{"n_head": 4, "vocab_size": 4096, "decay_shape": "pow", "final_lr_fraction": 0.0}
Each number is 128 + 32 x the weight over its row's rms, rounded and kept within 0 to 255. Layers, rows and columns count from 0. Numbers have three digits each. The size before them is the row's rms in percent of the matrix's.

# q: layer 9 attention query, 256x256, rms 0.0551, rows 127, columns 0-255
# k: layer 9 attention key, 256x256, rms 0.0539, rows 127, columns 0-255
# v: layer 9 attention value, 256x256, rms 0.0495, rows 64-89, columns 0-255
# o: layer 9 attention output (transposed), 256x256, rms 0.0506, rows 64-89, columns 0-255
q127 100:119115156140117057081077136063131135132127131165130203080140092117102147125129176162087117086119097162136158113145157099112140133123149178127146117106106075115115124096143131182142147133090218126159082193117151190122080160192164120144092132082119150099136108107171128047140168110153119086168105149129129176149193176076099116164093134068154154109158135096050125059174127080111104109120087149083124083120114134085140106101099117125152121159161124159126158160134163108191170113084110113155180168126174091123069157080128083108138109135124136127085137127128138145145134138096068125185114109177150144149149123100138068119140139114123130117174123128140141082168105078140107141061183134069085132166136131164128174170111109140138059125156132176158094058155153133176069113103096
k127 093:096129101110125169081119116105137234135147152097122113184132136085178204067105143072161154105159124096182131137105124172176184146128134122187149124113076121155106129065101132113117096165153144123136115152163102082077140126119104150102183089155130119158136139130127155108081098066112115148115112126116109112082120089116140101163161101130105153183111123132086152114136169068113057175157141108091171092134151168155041115194144154153094147208088149106187172134134098177078162130163114113152104106163110084088105155157128202087130117124142077135102129185135135102085122160064092124104134119115105165127128166076153156068150117162160146149119109151165087131137093072102101164169132098160153114121158128136184126157103130118108125184103099114113140129175186124168117100061166
v64 102:167149186119142057192140161147160198102121143119070146109230147141143167156161140140139084085130101173131147159137173153085169120108131119122130110120180212054111134091052135171130095099078123192136066100130139122132114150176159115105110099111136132155141088160189084149199164103187129141159103122121088100141152119141157135094089168113151133136144124156110120131144119113093115118139156046141171099119116115148154117190099089160117104091160158125123146102121134164163072159097140120053101146116098137111168165159131114126138145103096121102142142129075084112121160138168096066124141118149114129142144170107131130140105118121152127142056140128083101191153092167073148081153133134119137104092133083190152104119120207162095069083115124042098137121128101160174116095155158
o64 101:140107140147092122131104135129119151101118113131159107110134130106108121138105180120207192114091123126128082117132095118111134116152144086142142156184104146100147128103139105147158119141127092088150124068151073151151067131116218112092111104114134094160148095098144098105092142192130101157115137129149135158183100083138070071127110174112147118195137129169134129174175122157130087216152076122204141087121065097131088111137158133185169137107099109174145121134157120142192122166143120098149158109096147123159073164156113141186193063192144140144115158146166098165114096187094084128107153132111152213179071094164126121123129112119176157075123046152106087100098110099055096096141159141159120138092134141100067129151137082110159158103094139156075140136130158136069128075111151
v65 097:118098166216142164090085186129104125130048157100048127166105152140138161074089142133180136159137125143145088119117150144120168084155074130105119134085116141141205107159150182167150070108127142128152190153134134177158122115125171150079128115117116081181141125130140151126175117201135104113124151115123214107121189094129137133166133135163112138109132115184097112168075115095124155152128131112130127141089071143130159163079129105108090096122171122143110139151119155128169167138127069181081156103066138121176184059122128155101153088083126116112101185176127053168105127185122118140070160124159157114098102137124137130133093098106085078136113132120135157099145101166159174201147123116046124135127115131129221118095151135164124164131121141073170077097121126158119091167126107
o65 097:196152098115129136123118190136132115115098168109165087178139152130156118133119146091119158116123124128181185105097127134180100102111180073129158127115101135124139118136123145111122126168143141108121146099170090173169104133128110175143130117088102115122195119100157136110070167084154064065128110140105133193136089158079116058173140092110126135119083152105112159123051155159113151147153100155102108105163070132133093111119154141123152121126174141147159165181138134112082129134092141143118168153163147150124069146138118045133106143092206119149143135124148108185122135123146130163121136150045078054128188132158117166091126136117218128114133174175137100102119059136112117149032135102137065125133097134207107073214155115139125158119091139086142114110166127134150161164049080
v66 105:131154122090146111180083124173148179091111136100199066082142112090083129091095140131089123123149124124143178173140108106182130079141170111140174130077099102111165124110161122115128122113082044155088145108112135147102183083162137081118101107129123201122085155114132106135168102114118106187162152135120204138179143105140173068139174115103080074145123147138152138124187166118134091112119132098143101036147169124139134141171188090094112192109111087103074117125081170161165159067168126170118133115149092100123097189155133134212141122137135103117135115141102129127114168115173093075193113079148154130126148213117105148125105147143131096148126088093090148088114155168112142134136148152129151112099136139100128160143084134092073130080109119142206186130154097197100098108121097
o66 100:111161134158189102127091110164162097153115149116109124093129129099118146111118150109089116143082134149200142127088156137136179111167177146058115157196136130121075134147175121146155111068141105123172060128161073159142132125138138137157122143136067111104177155118157116109165179094103134117149113087114146106097099124186102144102159154130103107216124156182102000183116164163148156149139137090138166100098163166134089133145083121123092131157105130118134083046089093115144142091101130140147113160172113148142107085127118203103075121175137108109143104110095109122122146061115152121158103130138103121146099133108104105159097128049068147136118105119112164100095103055199121064152091101181148146152157079115102119148070160098102097150154169131063136143134146154117109127088085
v67 106:133104148111133103130172143129087116150105122147103114141101134142116159105149100141126198150149135117107205110115126107097142131136112139146107144151128066085116048146141120078103117084162160155089117157163146149124020141109162151142107148149151157153191098090112109100095193129131095103097155109133130080064184104172159181140065128114153089103167135114150125141141139109085121105121145096086122189125174119103116143143128130105129101233157119140126145091100107158111168209095176126170152124102146166128153106047061153112178097110120072116102117175159137127130080143157079172080137090088144134124132108099110162131131065126134158117187146143111142164081096131154087115173191131058090147099014117110166091106110162081143101161185119093110129152109147131133137153158131
o67 104:120098121172116190092242139151120161117132141109126161082065167107166164088097090126103081100097206114128104128096127123133093118114200143181127181123092148117155064094087159139102148091138180116146146111130118148134074108199168156113092085114129139142094164076118128144105111154218117122129149195143103124133172165157167130148068107102105141075092153133135249108132103148182098128132126065092124149147135147162162140103064140129157130134127153143143200141145136134093122177094127087110125111096157169163153119126160081143116132112143083133082132140111124137124131123084143112113083096141148121111123185075138164137141091139166104144166086159113111093115160117130128093108157153136151052190139123187150109143160092107174146096119163114133097105157204106134177172108153
v68 095:102165147084127121125170154101130129108143130079156112136061113119117133108170042124131165160091133112147123108115046149074175135112156120107123127115090174147083127080144088135093132143138066057127125195147140099120099214144125141142138111084126156140128111122144160181070067134118128117112127109149125135154130124111112161194120135170185133123065094136078142135170145126112119160114096098121100109143132148210116143144124129116147117168053143138160106112132125216107219088071122133167116158134190137170177130157112149096164124115189121088153093102141110134130090083156140083102064113130163139153137120146157145052164124099146123134122127110143142098130077141141087151177163099124107105106108131080160089082182094131079117167161150135187097155167117117109200070215121
o68 096:172097150152091130122167129157139141133135080124123122156089098160134111081067131117161142093108130095098199146086128104127116136134167109120053135128145172068155094151155131159112121095174147124111153140129082176140105132166067090140119114064119090151088123138105181070141084118151111166115105077125094157106219113092188134083041101217050117126155051144045158091156099151107127168118125096089112143141131110149123127164165166133117126169084143104124126100120126153128108113097165177089137165152172113102171134138147152124134104128099155142152146138100126104148187134090116165132129107086140129096190120084095107157107137137152124116127096068109130133157103128116076097166095069106094190139124097202151170124106110067171102066155185127188175113116131116067118151140102
v69 096:139123137148174119109165180082094086151118193130149185093113037084200170118109194159105123141197172120097116123125133145154080113138101125129145168118105115110135066151118175069146133137140132130142123117062094084143121157128145132174106156136118105161117134073125139158080107131078133197088153112192144125089095108158101109098150105154146066183138171114175110180153089134113154097152137097130134188113094104101111197142135072150219087089120129088107106136146105135101214164099154145197145095122134107124127103115110180131135107151122108091110205165128114091147118125138116093158089196120126143097118130129086123166120111147113131103142104130158156145082119094098124102103108151147125115123114148116067077201135082081133187212164078128088158117133130153113112083112155
o69 093:127159138063143159110108112061135114097140187101165116099127110114150136145123083191153044130160108102129177152133113124144116107116085133131129121101097096096087103082137171189075142139127117170163108080131140111145213119116112100132155132100097149106077172087107139116137109157162031110136106169114194108093105178143163120078162098107142135120143097084042233064123132128124117154159151056085080176162187125118139117188123081142133076190130138174119157157158150113081055140083102083116198092105162148108132112131124133091091142120128125126126090090154126113107138118112140122164145136129172128085117115156187183136124131161142114130126145089210126120070135107160128149145154125152134092131148093138127168111124112169100081149156174110100125090077178132135151155105164
v70 109:088099110144119154157107138125130108124133066129104059156114093111129174141153120157122098145113168196122155161114108140170119131122125120127123127154104111126131095121157102118154121163179162189140141103091145153095117067138108140122112121120073170134141128150113110112122166120144109064082089096130088101138193116145198166118053147143129197114157077149159124180112120087087145095092125118137162184179152171100184134149085092147071122175127097129108122143155054164176175125146046113081097130153117113093137122177103154158166113141132049128074062161192080189143070152080135150097193126153175090169133124117122119114118099131094170121154111166071113177081143112125077138149145095136105118175126089075126119106095085142109128103168065062094138159092109084149171129092150
o70 113:117108109164162140097162143183101150162109127140150079130107127154101173125153166092114121152105097103143131119189126150138146156126161116093225127145139109114115110149098195087125135107114139121133199187124146159250067103130135150049133124127125126147072147136132117152134155112187107176102131136124117106160127128131147109148089165119134152072098164091130182152138117107080083101148103112090147141110132049161098143113072088106153101149164143151149137125148149168096089072108127101155108114085159177164086100126162095180127080100136085126125136118142127120199070131151100117150103138122176099198143181059085184123142147139063067131147110161146112124092128157144160147093111164082182092124117084149115122120122169140174130124116152091122128152162181128122214165038097
v71 103:138123110096130154134126091145133145158108121145146137114103126168181160170121160101161137087173054151127078124125134079124109154129185123114097135164108134115126131173102087117087158094133070084152190155141140169132086157115181088145088167085146127120087139151147122110189118145174133178076168111101148103111120010111168121118140130140137129165104166130177151082176145089114159146170109176166143144128102121166113111137148114114123132111114101138128145100114066122123107103137143207086105133115101119164183076132117139124142212108098083121185087102066171073099139142159116107119115129140141183131138142075066149154135149084132131161069172191118136166148139125103113184117145143167164160089089070126174173066144136100033069078105123113163114176195109128097130124080104
o71 099:125072120125152091188122140143116082122122046198124093117115140065136122117153105141133214149139106177140129151096130100138122135155150131191132161132099147117162172101115147172107124114138124088102129115131088153124152121111132190136150103145175140083122135161114100126122168158133098144114173147106138136145141107149115131071092077144139120111127121135157154150133154102120175200094096117147163092167113142097189132135165118120068163137069138121140111092103108124130134141077157180077116145213133148133156149160161074154129076111136109123133141100118056134115135088126085073092125093159085083111121097184106097119124128177166150066104136154134098172022109128101073135105176162149152105149164124094097169172143127094070141104127125171059095117087073173179186103231174
v72 107:148155196128076134110116087107135145088062123191172123095127114103127128084080117102095135139136129109119152092089169188089126162151173134149114080138159143099138086137133108145127100091176145106092127129112150160123076090102134134141148070148132092117177092133134112138200081169126136081179135132126141060127099127189065122140133151090127119074137128133202123095084091142119137158135159147140110092128166177074117080039105107071074102131179151126139100179101140126212156139078181173119165096111187182144102135114169144083122165106090126136186140164076146173111158080123061144091079115147111163192072138108121125172100086122140123157155143157174144074194110124118095155150119151119150141126127148122189108169157134123165136125113171189143137121146147119144117129110068
o72 104:123173132122135157114181203132091032126153124175121121117152156135119125134139110150118102041155092190094118138166096092144106065056148124153081153145076068146118107063173150147088116138212144174165161122131113156054086102130167137168107104129147130108198069117136108137119120159110109091144120103139132157129148130151105108125132101161072090156034185143144117143119116184121190127143116136085171145151133133114099135076158145110161153088113120111108159127135123114116141173173147145123138156131164093127069152149122130119153117106148160137148133144130115120092171096095111129047175134138098088130126120129131112175123099125120133138129173189104141120165173109087143114050059051042086085093133126115169056134175113171074144109156149117086139141139100146121140146150104
v73 104:197136123130117116062123135130115140163077113093156161127123136149116114153125099142106120142105121120119111073115120052232158104095091157185051079157152127228143086159164151101149088134156124085098163095134119148110120046120151179197130157141131140132157138090132133162150101124067161126097117032093129062146112122107133118108068140122152164091115144131143149143101082165154168108090093128151121117085147162053171122098058143128100133130133066129102173150121086138147147169076185132082190155091121147123128098117127133133143088080122110057121127197138145111110085161118093176146117101127148105159148144095118143127162076148118136161155116180081128148169099108134127130161189159123124112112087144098124142101162191115116099147160121129102144155092160161048102153120107
o73 109:161116145163125139124179105173120089148105160063103089149079163075143138169119113187120069144089143180194126139139127173175168110141188122183130136146111101092126080124147125135126084117163115105090134130099141136137153090128106141196164048129122143111162128166077133154125101179184136109147094173097153101149144139119189088156083142115114097114051178115150168120077128080082178082134095142103190126147090112096103111141108165141083119165110163112103163124138164120070162147071171151147125097044088164161177171114150098083132144134188117142195154150114179122141117168117050112129110072099083067105116131139117132110106108141149121128104146195098090153106129135088129120102158100140129077113094103081140124097151138145140184172095115141143115151138171083115119152048114
v74 101:085146169158051174152090164149119072114120172169102125074082139052158148102155094183080097142154124120150126074114116103136136097157126170148079116114085095129116097137163108120122119122156133117115127118172080141153118159121104130142097147075122104131206161087125145146170129140128190182100121157133109084115145161168098079144117160077102117126082059160111119106156125153178123130132075147119119095160092120130117149159081223150123123157135142121131178164083159148108080109138156175187144111140196142143041144140134106143141153157121089112148116099165133133131124155060091145166106089184155129122160105066112122159143131198147141138096230111138100113131077135141115097205115094103114126152100169084105113190120156204172122137118133107127122121130105134131174139143042
o74 100:123119144116123126178148127161060109122149124083112138109151094157124158176183095178182044128111152112120115103140077151117139133134135172145120203054156096104173170147168065078091111115126131125130111177112105155124145092131074131149093068075213125111121108118123125104085066140140132128069127099188109145141129137156206099088059130103119128169168137066148101128130097129163145114115110108068110080197153091106176123156136159099075136123131145153119106151147136064163123170120141089106146142172169159154213138107080179132154125129098146125130108139107132165133152137119146135106123119144131128114103162095092145119154127087100149103180105118094093169148075081182093139136118073115080080122147208133170052112113138129109205122144126079113118131172140162132138154192112
v75 092:133129108097162053091113135108107093118149134156081116152164083099137142154125104114049074176115120126109127103156132148117111172109137077144142111142208130126076130088102157130108154119147158143166092078160162101156153148131132073175168137153093087153219144109132130160147105099130162135162132131118077198148136192087064133104075088121148094134149115095128102122152167123151138163169128161184095136115103153171109109097159159175152077087077155154085107234059087060119150093074131112140115141116149106105172165197098125090120126147134163078145153075121131122083173111142125108118136129089118099135177085141138118131130110097162128116150179091187123097172170082109105154148148116111219106132115166136149124080145106164165109091146144166137042145127139133093094119152112
o75 091:147120156126155127136097138123090170129125180073124149148128177091112082127174139132144098069144105102058128087112102160101123103154078157175059137108106107120087180149165164121189129119111157138137104115103205111145135168136121091108121115139078141139086134194128129126137089092112136128136138144173106100113133110098112127062130099186052089171136073167107086093120123117128134213131140104197123177112164095146047097091149175151166160125106119075176124114129178091122098108130167099072141108128096131153166124149078112122178144125123191143116158152153193140130091156120118147131230124149152099140084123186134111171088110119188133126159140108110157090188121116098190141122128163137098117098198149144122129140145141115152106148165124130195166134169112146169058148090063
v76 106:094077133140110114109085212136115015184165150163143146163139168132108106131125154103136056092078134127150136145122124093106197127157150145129122099092164183149151162075103131144141114172147115091096111127143177134143084093133103138112149131095145161135127088106102166116206116153127160080075116135105105137130131133071114112147117149095162058133100071164124112135114108150145047135117158148140132107104110144132134097230087183157127180141116138096136119202044126148142149107148138108144135136101117154107103077117181114231108160147117150173082178156171127055121174143096102108110148111096117112113093092155160131108149134174118146136132133142130076067137065166162149123175095102142076134081124131089131122091149146130174103074105143117091140110098109097132141057151129
o76 108:109165111094038092128152144144082141156155170119073128142139137112118082118157151153167135187077131068115081121128134181164092125134131074118130152147116126132118113133179131092161102157143146171096149179124097119115143148091105150175145173140198146118147117149161127082050060090125217096094131060192087198183118147148178040098130117141086099137107138137103064162192092115154081079067117128072101102185068151127106093113143164147110147132102128165094138153102140125224139120122144107126107109161142118116096146127106151139155179137127183187145103091144136173159124153109103135138113125154138117135077106101149062087122114150118106141111153119146075105120134115158113132107176162146162151120119145144147130081121168109127128075113096069093189136182143082097105138119108
v77 102:111108157142196131109135129138163092113086143093121135100113129098094167125124106106162116129130145146121126141121189138084152100094140155141133101127174161153107088125093115106098119137112162083083112131158165137126092088134214083127149136062160155127115080164153133107117066141148123245086153079121065133169168113117196110120094116097022087171145200148131119143172145119145179170146129107179126138166113138100145073147087120155164133111147123141105133143081153151128167116126149144118146169116117114145166096091037127160169117101145138067140107109122120142142063100115108123163118051172173178168089087084161122153147151100129128122130179092126134085126123074072144175140135057188104173126105067093145148079138094124071102113074117092162136123125149158130136146140076
o77 103:158115148119194103146150102169155103138148181104071079169099115112137090162126086081151109195140142141137126122123091130136115147147154148063153110111147176123166149134180135163164118052148150137167136165113105131193052137119168107110144089086140149160178143137190121103077086131120055146144092121127151143138146123124132113127114123154080117122107164137149203208189185147103121167085092107140150132144107116154075183149066149116102188117123104134120207106120151170133096174087163125119156128145180100115121167181108119181153143139197113139151115198114082150131129091106123050154102090132120112130171162178088077108121137132112119149121153128123110149152116120066144143172143082120123128145180143152126166159164125116139131104163168166093141072094145204198158113096075
v78 106:091134090184193089145126127156120121151176101166106165103165173154161158088113109105113167135122136116143113138094134172231119122129111141088131136158134076120128106149122078120157143105128101153155178144064111169128160112120134149115061169097146138170130113126150111089122135157156138154073111102121153090139122081094153138119117111104174134138164144110110091116116151105143136066145125108144120198074112117036077137184087089136221161163097167126173184118190109102116150158162102135141132113161120111134119094173120112132110129084140066121074136103140117103147103074170135134175140168156116132130173117073110093104124145163068072077181078086100138195079171097103122136146107091116104092086098106135095113074081128115085139102184051171154183120088147130084149080118138
o78 106:140045145116097148186112123127137143086101142120108113105129105105140088178187171115138112161138135139179156078125129156129108125135132161146135137101129133111161123128069095134125133126133126098155115120104115185143115105151102125049162130182138173085133122153154120097107133136123118183133146172100127106085148155150126160121147166062164146128113137117114232081127164144091080097145190140125118142135161074092184113142076094175119110120137081193108098124171125154103108080118150128169148075109111163117152122070175129142106126155148105126087124072188158085168160144144104131150068146154159145061110170080082147078123075172146103168120067142132144126032130134166129148143176153166083116158123021129111114068163130113046051104138097138153151129121157152169094161127127
v79 103:125143104195131128112111144143147068116077122124083161095106162107062140094126163125177147154157129170125136130105080133170125091134171139113131095152125159117143191162138131134151091127154149158134134136127119106158156120110093185132134196071089134169111113161110183174092114118102111165149145088155128124186147124120123174118137082139198167143185164075083121137142103145110139092119110160113147164144141124078085153139078134192084187173089130113191114139186100114068074131179110103104088079108105160154084105145048084184100071126151204145128174118125058094153123124123141091173161120133061156102137106138130100090143152111130106142099121105115122178139165123082106116134102131088138205160109105139072079158111151082062128138145149132154138215165117190127132098160147
o79 106:103091140133045137206095130166161190132098109135157154098108111079149132125145169114106150142097122089155120136128138101086130129123100128116153089121190123081161172124138105198079148107103138086091188141122113189135161094139141108093116144172129143130132113170149051146136087102085085176113123136132194137103146121084142085152158166101193144102120123099102152185156138195128122124128162123095122105120133112125188145125086107176095115089125176116097193172146129077074148072141128048143149171085079162128116070152100156107132149084078117100123100084128107174168168199104099128189137104126144154111142132172128150105188183100059109098165180101167110148126140162142168159167175092139108149150101108095142086130079129148061133112116110155186121108108144121182116130174116
v80 100:109140119144142112107126049140162049108152129150070093133115140134118062152138142106132143139123142160069106141136076071158050139103141167141084188143181093136110159121184165173142138126115114110150148104080178109156133144107124159143119133116171101155114196149097197089120097077121147087139129087176145175127153098065148106139098135140140104114159119130074166139120136119130155105142121177074147155115176147153112163084164144116069067157161141134174113115093128111113124160154141065125125124158122119098149125186097094107099091101109132145133133083218113133106143134179112130079154129134083167123121109134138138161159095117193115111144098085121144180128207090157110116077139071146127118098071090109061141048165091103163133168140088184049070117154130085131154083125095
o80 097:130049112112137149168165169085133226179123098112153136133112132116138116108190138146092106126110157086154124127116121105123093151127124172193149121097163164144126159118186126086082149118076137142085147128068128099229168135127156063082089153176090164093098112175123111104182138072128134116103157129140124105137117121107112075150117102114134143065152161107089160119132141100134163086092182155111145131089146125134188090103100162104126149123086118077155159180155128143111083104134098149120143139161099098124133147054116122091110059112094130125082146142108160130162127131156141103116082133145143110141164072127148157108114140191158159104076131101198174116183170138090147086161053148172154090090120139143127163056142160114147105121098146181199152166171152126188113200143125
v81 106:115108101139149125092094112139138126184111111110086059120159198112146153140155128191150110141108097047084130096150143136159151166167130145145124135131139141128166110108139159115183161158108090070138181072154107098112109133157150135164107143086105112113145111109127128064139092131109168114101158117108093119114159157158143123108118185141165145094028093137138096174146069152146088127121107109132129085159087140149141151094068157167164171100123097131136109141104111126118162131075173129096084142061161157141145121184148092120164162137155091124141199131116143161116119093106104223163145064099153142165116123180133183127152146085113159132159107206046149115101145071138134120152111061124144141148128144108124096106142181193098113157098117084144114218119105227141131185140103
o81 107:078148154204080108113135147179059057133134150114116081149129144159126111113142140153150113136148150127163111088151114164194164152169117126194125133125143120111068136149161159163128138150101125104081090171129127157147152111137120180170094163127117169147151079082095146050114063175129138160145149103111115170091127133129145051124107165124118121113213131140066240157143142103091110197144107188084166112179090097041137158137090149107071176129129148170039121144122107167125167167102137105088123104110119128117150148116152080138092124108144127093162143081133126134097123095139092199158130099105134057114105132148104116121132173106088141125083125128052082099156111153127163154145138118108150126098172101150167119153189113112147181093123158137102088114150156115145097106129127
v82 100:200107109151119186176156120119106149088111126140118105121148142096097153113107147158174102081151145096106144121112107126197066174094149148186136170138162072131179110138156126120095168101097106104062114135133068112116087121142127116118116087128139119132091082128106108080141170135119130132134113177040168157160093115166159174144115082113110092122141156110146139132147130126091190082133096167111122143172124100120131162138160118097129155122196100171110155101119167168087166136113111126154099113106077146114088126115151079143116171114115058148149065105072143129126153099143077084135107108186167194149108203164148144132093074131142123133168125137151170157121142097140183159074132134154125097075101144182127124114191064028089171152141106191117126076115164163112210161114158
o82 103:055096107145166140125173080077133111212149136121150152109157116130105114154163126146040121119106077158166154202128159151130086093095136140124133127090141142173147102130113144169101148128141142135163060179176119084153050133129179117156108143151094189088102192110121139125141154157131077128201123136086212138125144130156082137115143190115127160137145148118145135177124106136184148130144103106116178135111128214100207131064093118101112150128117116128085097060141087132104096120135195145107170077179158105083150141085136124062146064116189043116118125139099085081145113105168122185122146157164118144084117105093148148131074165137116131150131155152088169110133159118097087107106107165116149101154154106120137185111143111147119156126113104126119158139167092085152156095130149
v83 100:123141156092138133143126165169125137063127120101178058172184108211125078124110139152071160130075138142111198114093119103119148148038147066083107213123120139143071137138166137149164112117123099096138056140118102091093156125130109144165101124116087171120121110085132145152130170092084140136128151095085158162101154141101140139139118100111153100080085102137120148231142165113111135066130105058131151132141169091128105121159126163141133134174127127128161124148127126159112083195170059153194126143124137140163097116160206101172169132170137120135151143190201131186102110145132129154118106139088084172170092072133144099107173049110131136152125115083150139111141139146122148192124093125155087075157134147135152077148107139097112122131071153125125127083168131101126151069149142
o83 101:155121171138105081111057096139178133190116113100134179110106144158107146069173182131122091151119136081193156124140114190153130157113185169131150127173091155109120071130097166137095157125094129156119128141167162107111150123137095149138130138130133092140069125163145174086084084083109074084132141154133108075157083103123128072141121193154069147065171080139103102069142137132166155113101156102144115102068155137123209178122135104125092061114096129086086139132156130122202120105146093162124129117150160072115128169092137151163083151107120141116126153146128111161190115174114169129166117086085168190162147202090178153160139119111159103091138113061143098117135170132171120084114138083159121108108149123131145127104127081084163149144100101095148122071138176143045092163150096
v84 108:086127163164115085190134137114116079121136117094100131132131091164109117118066149122128116129083147147100083112193138136070090100144155108058124162064185158127137180154105155116125105120112179148149108101126096078147112192074129204130094149124132150097106093170112138132108198093140154118139183115123130182082099158168119100151105077120148123147072181154087144132089138141155095095150149116042119097145123136127129123111111170151128126128189164100148135126138162147098087123174079144158092156140120141116100187176094149157105161190159172131099148073120126069169155171106190138189151081120113126092111072198110091114144175110078143103153178048166136084111141187173077113158134152071149184140175128164122109119140129119155136157074105135103158148128093104134142172129102
o84 106:091139106140124110151159088114150141144179116131116196150104111111138130107132166158109082149069119096130158148110101116096100173100079172112075117117144123143115153077105095066153147140091145091105131184142151148139142204072117063184152193052188077164115165132154137103130122113112136099106173143112148067121107074091152145138149132131147136111160113068111100117196104208165056125106114136160112138135125124150138094156112196127150130098150153180126056110152141109140107070207068137130091130144114116119044135075112146151076166142080179146164078135176073140144159154131165156124158075106133119130148125125165094105152140123116103136170192063131119108165076140160139135142171114122121156152126157094123118201131157080101120135080150092147080128111169156138104109177159
v85 097:170142143096181147065129099124137079160099126108193208073119150117130137106125145115137137109120162123148120105202133154098122093182096082115171147134098114110093125119147096136092157157133103182198075152107083140150094095082099115123198148085125144117109148098136206146104212149126067126090110113127123096187085071129184141102170129106151136150105120165140142135144130139101139080148198158127136179106176113112144166124107075136162126145115089067096085092148092136118101161130110150167088153098091141126102113095154122162106127109153099112180114154109065059123091085090145134102135098088130150087155163147086141132069163125045140164184101172165163143143128182095127128071154159128172109156181101086071122160108070093072131132168123075122150150111118143140155117135141
o85 099:105133115123118103116109114123110135126108129115139061108058100096129109099123111125084204102188139181085127210132113141105053145158137142159093134096163126103134097102099145119123130123125094104171179131145106126100147134101141135134185142151139079196122165109094104102163124155122096135164125118119173093069085156164106133102102115064163140116102141118085171133144114087091099084136148116132175148146113138161141166094128067132054130120148146157190168078119100093118145074096143060191132097117116104174157091123126158132048142123103111126203157087075077098102123124102153133140141102139119145113142124103095148200166167176086095122148164162158093191071202124159105196151169183158134176132102109101105146176100111145060153149114190097117130116095097149079145094104161
v86 104:101114123089095133104109140132165134151129105078161081160065156095136169183087057145122145115054072100153138108134098172145156158123111172127103112147134140134169077200105114136112085138160151067097124101123110122133123086131104216132086094135105071197195127109088146155051122173128082082036147088129073091131087143122149108164061107143141149111144116137160118166180177134130167160106106125150131150085149125117143183069129172124111143137055108164158171114118134064102145147097108149110093142055145103160132136152105110128159116100188123103144122129145121168109113065020170156160127196140155114116145107136158146105198170153117144141089112157170139128083122136144146167127087149125122129074144122099156125108157110098158105138148171099139130125081108104147121128151165
o86 106:106143131124129126129196129105141109153130141104105097168144134168155115072101064077122185120055136103188117076151170139086184155178136152086135086125136106111135119162112159136152097119159162098076186158170163190170128099105080115167147061150063179138150074110154143130109118180183166140117101139082152149097157194110114170145080118182064192105074147088145119085093169090136115093140125178119143146157081066105113128108111114145145178096123103151152152086110093127129144126093159122084121111139154153096205145114109131151153150113155120174127098095089160112166131152094165169168221116088094114061150163113146144157165110145185057124104094121137160161165130195111088140122142148112130114128130135126148105144166119167159139113185130081171107140146182127108118120150141
v87 101:078088091152108125179105101076073129133149147160095115121105154153080110175153103113201109108122155049123135126119138147102168155092144111134141114136130160092079104130107183147114125138139168186120049154120201130123125125206118167129150073131121083085121099157107163117109063061127084093141133124142097196154100138098161170113166160150164145131120102128050118121156115133118171102080120135161092106118079089203090080084205110118164139069154156127122099115135116109119137055175132126092131132131114158096149153108130119124152115162179136086106118089137140179092167163151202113145132145083164130167117082174194119111178128119110124150122189137132123075132152169105113150142145078129143160095169147181101108130153098110154178183100154138163110114114135196156066117159151
o87 109:079156138120108080112140161137132138089100121083103172153150067163173165140117148111142200091102126080114140160135139155104100114129065116073101079147125146139102157109105163113138187064108160166152122125118185064139131135082106137123097181099097097103127117069150138167147151164116218109150119138092115164135185129096081101097052123150108106125194146172119088135130105143165101118074146101134098154072143137135107174127146106129185175160107145101120168113101135163100102088127101060169123111094087064056134067158050093146127095121178137145145193142131138116128101124107120166146142112105102167133169114149147086141062159103183150093120097106145172111178057129091122142162133081080089201101140133163107159145161140116152119126145100161171086138124102099114135148187089
v88 108:191113164222106137060135130059112089085125115086151181091127115094108069134088127138090077102099112127103132182150119142079131129064139148175095068147149111178153198119107146130153142149184137107154091150138130154134110042116128089139181089135144157111125150156140084133053141135132172065083126127149185159158134127166137100135079149131110112116075193049189121097093081174114086144117166141135073154145137103097116115149052127128141097127166096116092168141140138124098123155107176113125153134081094154128140162074119155096163108160134159147097087148191117089122142096058114173105120119123137154148172129139159139156095110135134129164140151125138102080116129092134072169163152173151135116119149120133170085211116111140108160181119134087106163075137153164154098166104131
o88 106:148132142121137175123147094122055082102099189075116150158134149121169153137110102184083130099132111164051085163197118119160094104155176101107092086098185114111117143148165118123081129141129171167143170114095146107054089146112114109213138120124178133145125092138125132178131109184121105099122067183156228108134125092120097127137129093119105129150125097140146188186099115119151186088112082115162143157114071130129112192145121122084108147172179134119066139178112121126090118099154137172156144111085095102172096130143050127162156186112139115116122145157069103157163140121094099114174140170151114097132141134008123118114103078132105134178180200145093103132157135126116124127105139142142131127118144102057145153140166125179143143150142127097124168105185156150133134104091127
v89 103:190129164082071112107123131140154101111164121178115135099170106190179157105129105163196118095098104168092193138135093097164153096167116151124133093167174171104111046094110133100076138113084133155098132118126093108141148140093084129096136133116105073165126149165152201144107205104110135147114127151113111097164120128130110141116078155104150148133163120081130104128102170159145127111144169134136142179036097116118133108108122107134106111137104120118118163109133141087147132097131106144094048071172183121117179041112157156161094127051133098128085134094160151048181078151051127141186155196119167109159154091136177107100173154150103116163139100223165102145135102177084147131151140153132133115149102121091110200120131146131079099116142113116114145073158120132151105136128129
o89 103:055137140155044095116124133172122162136172161121099151099145090152137118130147132108207153192082153153098152121071066142153114152151038103128146116151110102123157089139128139126152125151165072109139161065105137122106141085123121109104132088134098133161128084161158145154186140113154139169111097143150128154152104138108127127108083138109121174169109146114149113106144144156121091080134113156188098139118059188111116104061153122186057160181163144141242147118156122109120173118131175118135086162146143071087159122125094170124174131132195118158091108122085104074110104159130144075130139112137146100113078124118123140101166091121119071084152109149116181110099104133103092115172177194077110088103070161043071113115167166171157124104132100103124101109133130127154119130095177